From a checkpoint of a small transformer trained on Wikipedia.
Training: a variant of SOAP for these matrices, 1107M tokens, 4223 steps.
Each number is 128 + 24 x the weight over its row's rms, rounded and kept within 0 to 255. Layers, rows and columns count from 0. Numbers have three digits each. The size before them is the row's rms in percent of the matrix's.

# layer 2 attention output, 320x320, rms 0.0773, rows 237-319, columns 0-159
101:141093123126130154120121132133132102107121119115120164141138156114106119109154128132165172108129141093131143119149126147143111149095117178118152108112163148134126110108098098135136161151153124117147125141111147134115133135164115144134115172141099127129084184157161134117125108116116119127139124133096157126135135146118129138146125104149098137105109122161110143127155129131139166110149135103140146131111135112151121118109105120134111126136113123150139147136133156129119129117130116
098:129133143139138103142151103131108134131135159140117095116142122096086148115144157099124129104141106135110121121137140121118101088106155161157062114137131111084115136099119114168129119112125163106086125111085147143124153146134115141134126147141117113122160120127117113116116084126162146113110168131141158130104083157103122110103113146132097124127148137101130136140117128163118124102132135151083084115130128133144133116124148119061119146117131156101125094125098146103131132075130123
101:084120126111155152134131116111119113155121151105119075136142144137079114123124176112098099129117154156137123160127146136133148110124110090125100128125124136140083130117127129130153126110125152133135147070110121117141157130133111111115128141119106119122157126087098108107136120135119160128130117128114155157102139135092143170119134109152138111105142112135144142160132150130122134114119123138062141141116105133176141127111124109137145177110141148098125126099134128112158125107124132
102:110106147145116082138110134103103120130120107128111093161107123107095177096127134160128137118117119116174130151146166139114097116107159149099129153156125102154106108100111142111118138110122159110111113148140152139130134111148171128111138097149085134092120114148174124143102150156116116134150167088116088176133089163133136112107146115104175120105113155133100092130122118116139127120113132150125106109120125137154117127107118136127115125120120137145117124104142122121143100147178131
095:129129149117138161095122159151105144108098131136091105131136097129120086141147103139154126164105116172097153123119092120133129111131153141116143131133123121157100168103173132144142116142087063127117127116137131118109134134101140139118138135102131106116152177160132144126137157121138106105094140136146129165133126114153123174130105119176118115129112094129173143142112098129109143152113140147182125090127134131142106126162103139119134118121158141124143136134138134075114130108095098
098:148139131107095137128143137148136097125145091131149159118105139144152132154093134170145137154141151134105140091129133130128103130152136116116121100115146117133115136123133152101121170118112128144108136116168126104136141086152117110138110111137139147128134166149107129127157155126132128142118113151143122144109143149110103161105134160117146163146120129119128152119111127085132098116101158125137149102162136162154130150142151119148140129134122103140171134083158152139152112097140122
106:124102069117186114133109121122124061117143092097123134161123101130104166125100082130125138120090143148125099095126162148108103146150128184164113123123110159105092120136084084073122082125192123115088150151124114112140149118111134140137111115151098143102163142107139137165109093130135110118123128137145141139134119131138119128115122116130139149123140090131113110144141134128131137118120140134114130142107110129136114141094140117119100110110141122101116132104130154137100113100149143
100:109093092150113144126140124119144148116130162074133144133131080139112135146056152153141144141145109162112140087126179158085128139139102114144159134182112119150181109117133152142099115105162119109116121162175143127101120137097097123133137132104126100129104120128107076124130142131089108129110168109135119084142167105134158112095118152147127114137116147172119129112114101113141097116096136151115124148091123088118115124129101140103111134133135134137120133097139128151142106156120092
099:128118141131150130151129128127159159128100151134149171113107159126118125116154122159117101120135127076132150141129149118174126113105133145106141109067111074131161114104160100103093108099118135123151114135132145123137133151141125126098075110113138155130128149143123124128145136143141135119123167134119130126143118126111130136075169142156074152132164135135134118119098089152158112119142124123124142121127100130124102117144132109143141121133150101122141135168113108109166127122145126
111:110133185160152100167122124143116138122117131109108123094139134140132107107126134156139085113147141138113144126119109120118127145119131158163125117113125109091157107099080121079162128123129092133119094147160143134146103139117153111119086119118134142098157115133149106124117165147134125136107114135133105104132128141117129193131158123120079118143125102104105136116108136119136170146147159119145098144139102139131126114143111161124142134132130145105111143127139128119117130114122152
103:132144121152129150119142153124096126132085115155116144139111103170082120100115127084085104065131128116176182097074145140128079071128133151122121118131141119102118130134102161118144138107151123107118144110167176149154119128100122110129106115136103111098147110099146115136144133139114079144127097147080129123123172094144121131161115156126120107132112157135115150053095132140137162146141125151147103098165162111109101163117110157138117111128128109143133155140135092161129119118154131
101:079152128129099142113112168117121123139077134124140129138111151153178152105130151134119151101118115144105132176152125103159126131117103106118126145105108102113097127153211130121124093101124163171151098110103126124118119105169120167112118127158140107131153124115137122140139128113124153123149119164148154131112100129117104135121123159150134115136118153135138126135127142107110104124151103140120121127114125100140117098156163114119133125122116108136131091128135120135145144122129141
106:114110148089146142149121121098173143115116122117101142181160152125131088137114092141107105141142097170158156145107134153162127121180116137074124114083153115121159145098151125136109119173098152095145108131113119135144104140117153124101149153119132127155098159128121150122135144165144143126127144091134122119135135094117126146134106124116150091128111115120133139159121091109150163115123138135100139116155132103145133125120151147133110174153115136135122115122114134111118114108111136
103:143173134161139188142121132113128135123146134133119101129152164184145143118183081136115150125127143127132153152115144154145118135129125150128113115117127125114121095109145126120108137089130148106110125119144187130139143152116105132136101128133134150129125123084124118140147111120157120109148112105095126131098097139142136144118117132151138128107158080149157139103122153133119156149121160114130125129115154140142118131135128142130119121133130128105117134144109112146139100156133116
096:145141115147143110082175135133154129123124135135107143123113123121105162102144172080111145085142119159116115128122147114094111166140161153127163144177147119096157124126094111103152126138154135135127159160119140167161108128119168128131141126103145109180150146105153112123153117118107121094105125141118140094120112146142088152143122135114136133138125154125113125134128118088135127134147191125148121123091112106112103140140123119145153083142138126146116154158087123148119132150149109
103:085129157116166115121143141169117107127123167072114098120123114124097124157109116127114120108122145152116107148140136112084108131116131119175109161153146132154126089120073151112130121148134079125137134115117095136110143127105127109146131115129110142123173139149145113117110105126130151124114152148121101135108132163157109139131133131124133122139165144147130107166159155117127158091155110140137138119109151130141140123141146151145143132123134130142156144120117092115119142123141126
098:121131147123147169110117176134127108121143089163140138125129117158147110126102167100125133123133056141160127129104092127121123172151142145156117117133126075163163093106129141125115120132113078128165130129125133115150124112128117150161118112134123084132136141117138124115152117142093147164100158109142105117107135139138114136104083129163120144126126115145114117103125163128112137087123129116155131124145136125118125153120138111119109125085117141135144113096128104106135148082138140
099:126130119131125108123130112138180130127108151124127151108149131138099146120092139128131094148126179123143139095137126091122113121113166137146128089157167122137117128160188138155131123136115129123127082113157146106131144117154125079126112128092135113154108160092140164153146130109137120140128138122117135126122138089143115126092103155096135104138115127126134113175076133125146139115108106090120115090101113136109106118118116149142117098142110108142102088125133120137146160138105129
097:117105153097152124154144100159157121162138164132140108109145149152110118097097155163083104128109097092173151111150155110147127136139110155128143163135093105134149102097159118119123155153118119115139087174120120116107143137132141120136127136126104106173123097148144100146112181113098112096097139125128124097110081112154137123065149159155156101146158105097125145129156137137126154180110138110135102099116087122106117136151117174121159091148121135120131155136121097096137138111131122
103:143127104169085118144158161157148175084135129109080116100119125139117139150127126114118121149081092106128170137160134166123134104135133104143134114169092129146102105111123112142146108100061102096152102142147099109095129125119142149108168122124132101156143118106120133102129121131140128128128108100108120130130100127159135133100109113127134118131108147115154134129107129156156154136124125101130101103126105097149119139135125121107134120096109138126138111139148131129166136121129145
102:140121133119148101115111127123120151149121131089099116147115082142156124134087153176111114141119121112126121072128122139125097126130144152114097148151113128108143144110091117168122121171099139136122136153110150154134102148151128147118128157124142144168119136084114090111108121125143134108144131112115099122151143158115088092117199139093115125137142140096141122089123143115124131115131123099144128127134092098125174121145099123138109133144118126150136136145174109146102132132153122
095:109095143130166120131108134175179123166143082089151137132113158104144117169094120183164116167120126119101136134108114111121121135105127115101170149172143137075131148130133135160150128103111089122121119111098112096127131109154145169119064144118081080124164123089106131124132096105153108124123141145112102114089139073142124121111155117094130137116153107129122136164154123130147130115103116130119130124127108163110118119149118116089101107112127141147127149137131138101140146129129127
093:106132104146108128094114144155108091088111146149147152150129101108159110130153109141164115128134133132154104155091138124167103085063185138120125163097126132163136131165176140149112131119116088140128137083121134157131095107116123121108140132153096115117136158118110145150117114103138137128179128114142140128142113123113148138159143138115126109101110094156120136107162151150140141113146099116154118134122126123121131111147109109136114120124154114154094132150114111153105127103143116
099:171137117120128132114108133101110151092106132105123106108144116112141133110124119148127127093140125151111160120094098098118133125134115133164093138140134114123140093121128149152155143132135076109126153140123117161120148149139138132138134170148162125131156149115133150144118110145135108147169143166134098153131142105132115160114128145179106143131099133145120129143135137143107155168136124127112156130139135089132172138128118108110126122134116112121170109139136120126146139112127134
105:124077125090097124115140093146080113112155113069150135147113114109132117103120093122165143127107148178145172140123100103129138102154162126167084132152141111110151144123122125096105105144123138126086128133113115117119143123162131129106120108139162111150140146138128114142116107121112161099137127149149160125129129121153126152134140131135144119119135164127146107139145137081127096142130108140128138097116132098122114112126136114135133115130155129142110104099126132141140146152124129
097:104132156137157100126129106121129144093104118144104133161111136146112145097129130112150083149124115166135172091158153111115154123139123116162128140134165124148123142098111097119119105150077116148116091100111119125158114131106110118109115085158138154127109146089076111101116162143124093098122155098126117148121112146102137140130125134097129133155150108134156169123122149114140142110143111122108107144121138172120091136140132158134138153125097116132116127127138141125132115118122116
097:151089153101110124116148111123142156130117158078136143115134170125148137110120131132163106133137175139128105134135117153122131102138106094150117113122142135121145138164102163111130141153108125163092141119130095133138115139153141132149117161086139143093160151158131144122146135150100180132100107173141109108097117138131089111128171135116124130149129128169126141120151107150121111178125142143118122100141143134130134086146111128133131134114174113132140157101142154154133088083111125
097:141100113128115118131110134105109142161102117101114121140104139085096091117138096093082111135112139149106143174152106118146117131108119180095137112142126124131120122150149120127131125106116093136113118117136131097117097103111119145155085091090158090123154109107119155118129095106153148086158163117162117138142113143134130130147118125123125119136129134165115151118138131135108116136147163126130110119119137138149139127101096131121110109115092157096123135132126126133116162143120119
106:140125187091150109172142133138107147143140154137169154130100145135143144137106084107106134147122132200089117125145122100144120105151089102147120106107184134135125178127122097077132111108116162119117135113137115113087118135157134135149151119118131162124107118135150103145141090131143158102158130140155141151138135169136113117144130104116136115123124123140146142119117114124126127131101141148146120133137175133130125096101125149173089137130133122128134156086161103143105112146141145
098:106135122132095143098187160138124104124091129127125133131085153138152134126146143118115139141104096115156111178132103101109131074120138162121132113141142119139100126144116148074158119153118106146097156096127125138156181124145114110118131131130091117121137160147171123105157140158126129156105151133136150081124065141119140129114169118128136136110074108128113126096150141096138131125105096133109129115116115137145115088118117119108133097122112120126136118143090125123135152092135132
109:136123145182136103115111180127142109136117116154104129124113145084135088116143090134118086115106154110115136134137138153161125117118104106117140084127122113149129130113170112129116167093127128146163101096117137153122135176144109141166139156137157165128131133121118132104071145103153110157161104104106158149109123157184118155120156142074148131139165150116126155110106131138108105120103099142114107140133164136100133104130120150147124126180118118136117127135137096124115123154132099
100:127110138122144118146106186128104118133072132120085145111105134145163099109139154098092097126131135104134151145149151116120079170141132137116082097131138121131118137150128122186130186089139120138108141135095084114145119117102144134120107140137109124146105158141087130097138104153134132143120133113140127135153095137075102118169120136131103086141114132138133151157103131114163154103123124120145132115097113142124109121156095112078095150109146146132124131120117149121121130137133100
103:129114147128116105129122150126138134166137183137139152115100110145099126092106091169145177151126121114170137171130133103136101114120156125149124147141110113151173144123121129112143118110135149124125150104126142155109138134124124108155162133149112127152120096120111114126116139132141134136107157166142151131187157098129110108106105119123098101140138137125135121146133087137155152121102164171167120109141130114125132140130106153113139133137141105102132135139170173170151132131143140
093:132135106095140116127108114122142107139113113123144144142117138131125100120099144131146109065110161126118127115151162118131136088118141099079125116114117109157153089118106131130123162102108125146137124115128101151124101119205128145144165144136130116089126104110136105127129129089128136117091098127097147082150112139158138141113115142115124131154161134127119148139103138139173138143128157106103146128122103107153151134137095116103130179143127108141115155081126121132164121143108113
097:108148102136122141122137151161109132091112139135108081165118112109079104173072164105166119126113112136109122140087129113117122149144153141111104127173134175118119111127126129113118136120125103114100152114153115109107145112150149138121133138126086136142148136119124162105083116110112137111105126115108132091146111133139142091132106115121069102124143121130135109127121122119156131126142096116123149094120117124118116122133148151150139126149138143132121138136150143168136095132122096
099:134102125125118121122151158092127143168175142123091168092097117179115114115146104129149125131106119113108137144130115115141163101124144189106139083153123138128145127119126126166126165169148178075126137122121127170133151137141140117140112126149123126153122201121117131136112125077163112146144105139138135130137128124151118131132120126164087088142134126140118106125121106114146153100161140098112118133152167124112147141129136154137111128132133135102147110123137070106123150103119091
101:101156112157097135107071149108136111116127111134106145118121143114120155120149135095155133136089131097124104110126112077100093143120130126093117106124113147126128096129118119148144141149102151125101135126166135114143158134150115108156130147108132142126151142153126153109114160130114173143131106140095131125095138088101082128128106144137114090110138120162117135119158152135143138112130139116133122145121111118127139099130145109129108096105129148142124100121124127120101127101106168
100:127143146144172148153096164147108080137133110159149143082135125104128102079112119119157139114154144119137135155129129112150096115143135098142102169095135136077109155120157121085122130103097087123155134148155115125097145142144098140136110161137160156121145160106122137141106112131090127115121104105114150144149139133124135149119139077183106117124142141103154121152136110092110097107094128094117146122132143146142152121125158116144166130129114116135126154128109112104107128139099129
103:126094125119132119117148130149113146153177131137120161121105079101142128182113145078171111133100112177126170120175151161120099123144165120125088143147140132115159115148074131099124142117132149112075107120138098108125133113137156123137142144140132157131140164160131125118128134140124130129153160135124132082128121138140120148114110147132143123090135130146128112113099149127125132137116155153130164120116135125131110112143138085125119127111159088158153149104158101149109156126138128
102:181093130108115143142182149174088104117127161123131137127132142156134134124156161083126140112111171126084122164153096123128148159107123148117122115163143139096127137115115110139143138104123149181136157124161115136132106076158136114119112144118118141120114123135121125118119140136125144137141110126140109158178131152095120131206156123115127104109161117155101136093127118124141175126116131138173126129124132119137142147122126126144127147106126110132114128128142152125120126085115132
100:094170097134147161131125131164118077136130129139156130106101139133131142111076153125138105105146158150125119094110100138147117103112109113101167130143169102120128088137094122124140139152131192123089177152145178149080127148111111145082112102134121141161148141143120146136132128118134131134128133099120125065113104118146120108092139148126122087131129125158110129109122119115114105128133124121157118097124161145134109099145133151137135143157131155129133130137144133125132111133123127
104:158105105159122120172109086109078096135105078130143102131136146139126156120091153135101126131146120091147129111146129131096156121138108140084106104149144125168116137120098163175152079124105106142108167109111168154109127146101137143114123112132136105153130125109111098141127083136104113133113130141098140151128110114122139098097130153146129104135131127130099146142127119095132132155141099157115140132149094128119101106154134119121141142129126120137082138109120121152153127136121149
100:138137111100127124140141105154105146124132117130098116125092122137128142118118162081126141124115095149142116108124084105086116135154150131116112128124126147072093123101140123101112105130126125144129157124115119118109169099145127124089162110138123133119174150162071112135132111138153130103151129093127114120132103148154133168105130157126107123127137125133126114140116147129103143136187131128125148101101118129137138140141161122130129129126147098115089150138155146144120101121151120
104:086157135119142061133150135109132102137137129143134140139123093159151141137148123125122123101124129160131113149128104130105105114114123123188126142101086136094129131126099130086109118118145116124108132132135151139151123104131096176135103133093128105076059159081137097142085105141095130152130155122101140094147122125144096142119137104089120118113149126108129112143140120140122132138131134108150123096114153151121125127104102143142128115121117104155132141128094116117100133119119137
095:094121087112130124122106141135124170159096104146137123106094112131148108130138146141093119093186108164107134182126141146148123117134134167124120107096099113129116086089124084144168156202104132103158132130120133158132122102105105141115110136115125138143134134112143105077110115126146128132156132118162130130113098126146101121128088120100143136157121140152126132103131095123124151155165088143134151082127129145137122126138133151126107117122123117135133108145115123156136135133126140
099:122111121130164129112126110116138106137122111104124125163111138141158123140130103115154150139124137159114143128140104101126156122158146153116101131082136115135066127120095111112113107154113118075105151100130154155122136118108112141142145124138105121165108150112089115116115149108145149145109110154130139140097107134147100153085159121153120135130117130134101111126116117105141093159167109112109117115085131106131125123100142119126132100117145137112114086083088115092095162125127148
100:119120170120131154125139148168144127148153111109129137120114115114160146123114116127125123114132100102120121101148109132193116151118136125117126141111108136175120115120142128157158159149140141131153116112164144155108107117130101123126102120112107132121119154126109154124087075121142094125149122156142108108109183133119110143156120123132132135092139127140105127130105141146141155126118116101115114140122135149124148114148128143134136142126079133136127133123136118166137109168111075
102:096153087145141112146081119134079155129102160115157142095108092132087141095115166160132157121125129113101148136121115094122130109136147136085128130144090129139133131142091124112094096119116158119120146169139129150155135128150117111087115143156104113149116136085141096155139121098100106115125109136115103128131108131132131082075133124149130158134107121120168140125095127094150149155110121116154138120118135093128130132147134150130098144147147136146128165139124162118146117141163145
098:182110158128104130138156133098132163135121165116114157171151092116121149131165153098160143156152113140104117120150140122129137144141134133076115095132135123184100119129132101121151086125122169143117117098114124141133123146132131134125129149119141144120126108146155136124160110151147150132124160182117129126098164105136161114167103109147141143124112120113148131143117129131144138101166126121083150118142114135159144144122127144106115143106108151103142132089123122122138138131129106
101:097135109121171125123122133124141119156150137163110106112108132136074110128139150115185123139126108157107145116115098157141124106123124119085154152112150144137088108108136132141120102090100167095129132111146154131157115128151099146112134101176094095120136146147112141096081104114103148111128107163130121114107138120150139130106127098107097121115130140153128122110119114098076155107123170130137130097123145140141146115129119118147144139142134112098132122151128147118114147123131111
097:147108128141116118150119169132180082089136112151158120132100184104072124112138127100095107111111125125152120137122165122101133127134190140106125129109132115135127153145084102120142112101115132123113147137123130143113081146166129110157138162171147114083139142126128134113151117114133111145121131134098123120138155113130103160114137134149152129112131151088144136106100100147137130094119122134170124122110114134127140127118093131123124137109101122135123143104126113154121117150113125
096:097146101135139104157128143123190137117135138159121130128120129102126149115115108161121146115123125117162116121117203119091093110160132101126099142146113071150110145106128126149147152119128122115129109144130096115186102084129132132084144140100146137121134139154140116148104126077130133125149120119120147153142125113119100103122169114129145122149106132181136124100116157143137118122110146167128116134118116136141132141110132151135122094146131138137102158132137107120147115102142168
102:071107150150097147175133108113151129127120072152178146128117152143109127118135131143133125117061092127117148162134112087136137157148145079143130161126127145129121135112110170144127141178125116129124105155117135129134128129131124128149121130122142085089126101170155170112087104114129103110108124146147081113094139137154156154107106111147130139109113144120121134126120140114134145123136145114116113122103111092132117137123115155106124128136117124134114150120157108125114127135114129
107:135126112138107117109124096117150120115204115128112142127141105146112106172103120123132165077100118151140122105107121132140134145129145101102132082131115128138118071061112127130124136136109143149139159108124145187124113094132093148141135116097086124134115124182139103112112112104117130102153150116144110136120115121114098102102168153162116131136099110142125146096125105158115139149144114118119120133140117113155128137166115145098131096115154124133149112132140145133147132136110118
093:141114118113114147092159115151181134127122113117143098143166157122098112121102157103140119133157152080134129136157129154113166148093094124127166118136155177153154094104129126123128170154118106122106134128145146121149084104107149116141133102123105113161112119159126136076168172135119123162122164134114121103107164086115084136097132076123122098153134110131136119160137107089111113116133125132116122133081115113117162138126122149110165115158123128118112098134118140133136115152109137
099:103125115085104153128168158119141150114160190104156140153160140147126111129141136110132099118095159100122111081149151109122143111113116138087105157150133158135079111121170136148126132117109111098129150116117122103141101101116128108107114123097121094156117169117117140106138133111130128075118128160110146138159092132120126118111092095138106158129151113143138107119151139088122142125156158140157111101141089161133128113141145113106137115141132149106106131132118093115120153146133150
106:146138104124119112163170124141133148127074154143099125122154117149113136099193121110103130142129127130146125118169107119117124113105129107118111139117100126118090129114122121096135104111065118105110105117147158079117109098135110125133162089158131093149139115135127153169167143136106140113130109129144100119127114125129155101134088123128157113106150134092151128110126092124126129123117134119125132138106106141156136133108140124156115146157124137106106114119075103098107113134123125
099:100136153135153174153110082156111116134144157116146128125129092131139110093119150129134142144136149100141120167114117102142128165133141127140117157133132154116177086119120092163167151155109136150110172164134132133166100171115121137118136086123119115129126087136106115139129125099099131088125140146132137170089134131133149116125116097147092147140154136115165116135107135115163140144159149112113115135132128136103137147133125147117146106108102117139136124132105146155144128127125119
100:121124099151110113109126180133147138142088130149070122117161124130122102103111135103138138115125157106117111080172153099117113133145133134093114085149125119153165100167136109120155132152097134140089148127122163146120160106119120133094153119115122122151120150152133157122127162143130131136136122126124115112114140085133124104146128112169120088120133159163134088137084142177127116130130119121153137118121143137106131154138114123126115114117121133130135136132153134126137144118148129
093:157120117131128163101116123114127126100137131120109104095143109106107133168145128111144116156166140131132151129167160118119144147134157135120116128129112152112140101114135089086144129155129144099085111147144138157158113157093138137120162118135104104165127108123157120128123091159126145121162146143145152123150168161129106134121160131141147157134166138152128125148131115143144103153105124171118122123134158111116099134125133130147157133088137128124120109117136158107148119131136152
093:144126113106132144083094166110156155124095125125111147105101172164137120120151072117103088126126129092146137134140094155135116088100128110125122109134118137130082108126114166120103190121098096102093157140124137108129081145124126122133143092168143138135145126166150101116148105141160117137101086120126111127139112106159120119131117159149129092125129151133116131143116162139125144126108137108154152081133119130126124115118141130162146136135148135124145153132125152122093157138141145
109:171100140166144118143124117157134093119108142114163190096126103143147155090143122120082146110136140117114175125102095148133138150122151137091149117114107101127145098116103110151126139127150111151128135122131108155144097135127140116110079157131153153130095129113130134124155163114112131118133128118104116138158117115107125108139174126088157140134116148111108141146165120125155152098117163127161142108123108114102151134117095127127140106111139104121130164117139106138125136132125130
104:142128143158116097122112096104154132148111081121134141095118145148169110143121120145148131110112131091140146124112136090141131118101152131134142111150102122095149134108187137118130130156093119105088098176108122127155139121142127098121131114102128137132108127119119118135143141100128142142127128090112132069121142150136131117132128147147095077136143081147114160136139109118103138083118120137151106093114142129144134159134116153112110111138175112081143141093124127141139123143102136
107:138121123099124104108117155136128069148187138116088106057118128139100128140104108124131142098123136129084138147134085123148092147121124132138093154102119098096119134099095135119136161163122143132126114151158143116135168144134142130136129131137134114136151119112128129114120135115129143122127144138107113123116109145127122130100109114113099108118144132151109153166141157152105117146125107111109128095136136103163130132137143114105130107106101148106133116156085136117148179131120156
103:112156139156135122146110135142091140176157116083123146093100153141104124111110120105153113134100116167148121099135143158130125129112146107093129125110111115118118154138133151132086110133145088155137099130149175145135113135112092108125125116128156125077189071125101078126121101118146122130160130127131093135130145127133125118075122148156120122128104099157085145116102078127162142146146113141132129125120150134158118102134138115158094116152136121131130173103140114130139104130143107
097:115100115121129159145183127152134097118140124157199101151114103125182124127113163141121154151111114109124116129111130114134119106154119170134098111150156120161190157121128169121109145107138138128135138112079124092139138134131102099118134116116149113097154124098157144134100125127115122139147112112090157102135136121177095114090143141116157131113129080145141126095144100144138143140176126123109096137112129114129130141140130106129115148113116105149100089094152137133110132135129140
102:113156125164155092114169163135127105136140138110082122120093132143129135156138142152143154126090129164139125116100155094185147132129133126113126102111137117140094110110099086170141084162119105116129120108130156139149150110160120149133115121120144079112144133146139109148108111136146102129143159088117151132124124165127121116135133129134119098147129125096122163119147158129147147138125122121124144089121118108137154130140118114123118144146140100117135118137117119132139137144115135
109:089113151154132119166138145159130126181135108141143129105126114139112111169104152125142140090102152175153091122162151115128100170158139150138158100128113129083097128115123096130113154101110104130100133099123146169134161127168121121128125087102145111130124133167155114115116079146144100136126158131152130126143112137122082132130117138168104097120099145110101153136157131133140127141105102112134118084125131128115131159124143132130127149142140162113119136101138127133165111105089114
093:141130081114135139113165160115097181128150152123125159159157125117153155129097140115115107145169093094150132150136108150111129150108146133137113111124130120149154124096114103099122072147142078144138139086111121121129119139146170080107122138128125085124134120118150151144122144150077116144129113144130123147142115096139155117139101150074128127119122138129123142145117111096129132107146119122118133121122133158130129144112134128131137150126106121120145113137109117117124133140111152
099:158118145103120123137161116152121140123128104083134113134154123096116148167110106124110134139123119138093132138145123103105124147134140106080162133080130161166185131117146131175120102132059113103131136082136138102140126128124102142130134120147124133152130102108120143123153128136146167138119109125124095130100114119089125118133127112131144137156108117116155121112137139171123107152117096113109088119103115102145141150121106125086107165120136136145141099114125130113141175141125122
099:113152120108127128130103108075127118199135145113082120160127153144113150166143121165123082104095120101144135146137122141111135132117167111159164124154121106094103103138173119173114121143132083107127168092123155131148128107098096111151167114143124137128143139161142134113089130115116159115129129111126089119134146140154148157106109147187148099185085142097113138103150118096120159121110130095125122126117141132135112151111133139120099145126128136152122131101105146131143118147119144
107:144146180151097135144105157179177129142125116121083153095159148174099108111134143148119138075161144140109111139102144153118123103167111136142117171125112114159130127110135107150124142109146109136129107139092110147122168168111138144114091095115149100129147172103117097124135136156162152127113117140125128125131138104150113098125119151142124174121139133115132098113210132149092095077133141156111117131155117122153143132132124142139140071118130133136187153133146127111124128088144158
100:136094137139112143137116166159101158114112136134107130126094122136133108138145146119105074132150142085094122093154134141149136101123140121118123121129123101121171155115137137148103155133137128120097114123094116114170133118144149098057123106165133096109114159115113137119137102120110079087092113122094082103143111142150140119122146125119132139142145108120128115119082135130095108123079145138129115091115113137115113129102115150118104126155117124116130130120125103111115099155139148
106:147146139130073134090144139155162100123107125148158173156150119112172144118099130126128140136152144152132108097087138139118146128078178115128140139088135123147146107136092141152147120135108100155108158129116152131136150110108132105139104141129115101103120144116142135121113150149114133111138102138133110107135113131157141135115133123155125141141123127125143111143167083124111101116175138136127125149144161127133123136122130151130127137142145148135108115137109086132136150087152120
094:171107148107166151111130115117136114134138112130099168172143176123117132103113124142143127164127106108083135147143131144107072164132143111141071114115153091140077144112145126115142115126167105148124132123125127190119158149123139077162102129145140104129168132127124108144166136121153138134121138150134138162107129161110088146107151123137097160134167159134126138141106120159141117137140163145125136098136118133134123124117131088099106097102140134145174134163136138168162153110110117
107:144131157195125144143174125153117139124099148105153116119101134111131148102160116135147175142164120112134181174182125130169105137126160139125132133109122127118142125129129145163125125164119172105139158105168160151114113154129172120135118131135117092140102120133138151158134108113144126122165137109103138133144127129125119100155086172165133122155135142146134124120130118179125172150114148130150142109159149124143135139133090148126117117128119107136130140100113114122100098148155131
101:086137105132166130135125133128156148106162152122124119106127139110116121110108117107152127088135146136153148106142126194146187118134138082109119103116122135182129143130146119154124132105101102157139108138127111096111148109136112108126129119157158109134103158111113160120151120108131138126101125099124122110084143143141145115087093112117142146136092116106139110083129101100119115110127124115123148139132136120088135133127136119140117099137120135133115117123138132095145142110118118
101:143177141101146138134102147149113115103121107129102134122115165153175149134099095132117130137109111112099167153114158135166129128124125154138127105135177142156125133122138151112177121114104115116120109100114118140133152112137156124159147130159103142124125144152118144127122105196118155131138093082137123142153085162159103127102125122146140119155115089099132142161124109156127158171179157140106138125096118110111109115121132153093106132112103127101125102116140113091115117107121114
101:134139109132138149131155148081115156159145122130146116110128126124105119130128118147156098139156128131136174090107106121153148111166145121153135120151123160122119102116123045165130108104132148126111109127087126135150162103116142147105110126137142103176162163148123127139146130092098126107126141175143098126127121126107120120125125131142151110087137130139132186117133109123123140095140148124121150141127105117132150119122134103095161126115135152118110110166115162101145113136096128
096:116143150126134113124118091120113149145081144144110114130156101163149098117152097131093125105128084131118165148109123125128128132172128091112106110089109117164097128123178118134116137113141153146099127144133137125117133144143122108151127152116142106094115151133183149125137144122145114114147145100141165161163108144146139118117144119149136160155124145160127149113153138142152120163105118139122109115126141125103106140118145160142115131112122130125136127144145102129102136099133103
100:107124150134141160161126129137119121126152139104106147094158102117095127167145137122118096153126105115123139069097133158121108093109124118104132135103167140150159097081150093142120136145130094150134133162136117117143130104111154139149102129117130134107104154107145123114150106115115112140135125104142107129120187144133134156162173108147118105138090105162108092158142122137125108153115122116111103116140123117107122171122146156145087150103125089141161148089122140120124130151159135
106:103126133097135114133118091144093095133124152146184134161118086129159155134098132146122087135128081113132131091173122096141136142137116109159126146133125085131125126076136142123126098097143117136135141122148131150094143135148121107139102163130109134139125128162130113165134141096104139117118152117138125137141167110128140142085113160147113154137146113148157125125135137083113142135132108122152126115145125132134126143122096121147083158133130127137131146088154119152098117156120133
095:109125160142123127149167105146070102110143142149162125138139147117130152148105117128137170127170106132124166113130126099160129119133127106139130148120095114147138115115101109164104088117097157153152125113116133107080154158137115145133139158135136165152101115139104138092136146085152113136101132117131138121128118150149109114112108126149135103072095125141141154148138096112155146150115117130127112130138105131147111123111169125135161135158142134136086125141113091161145106106101130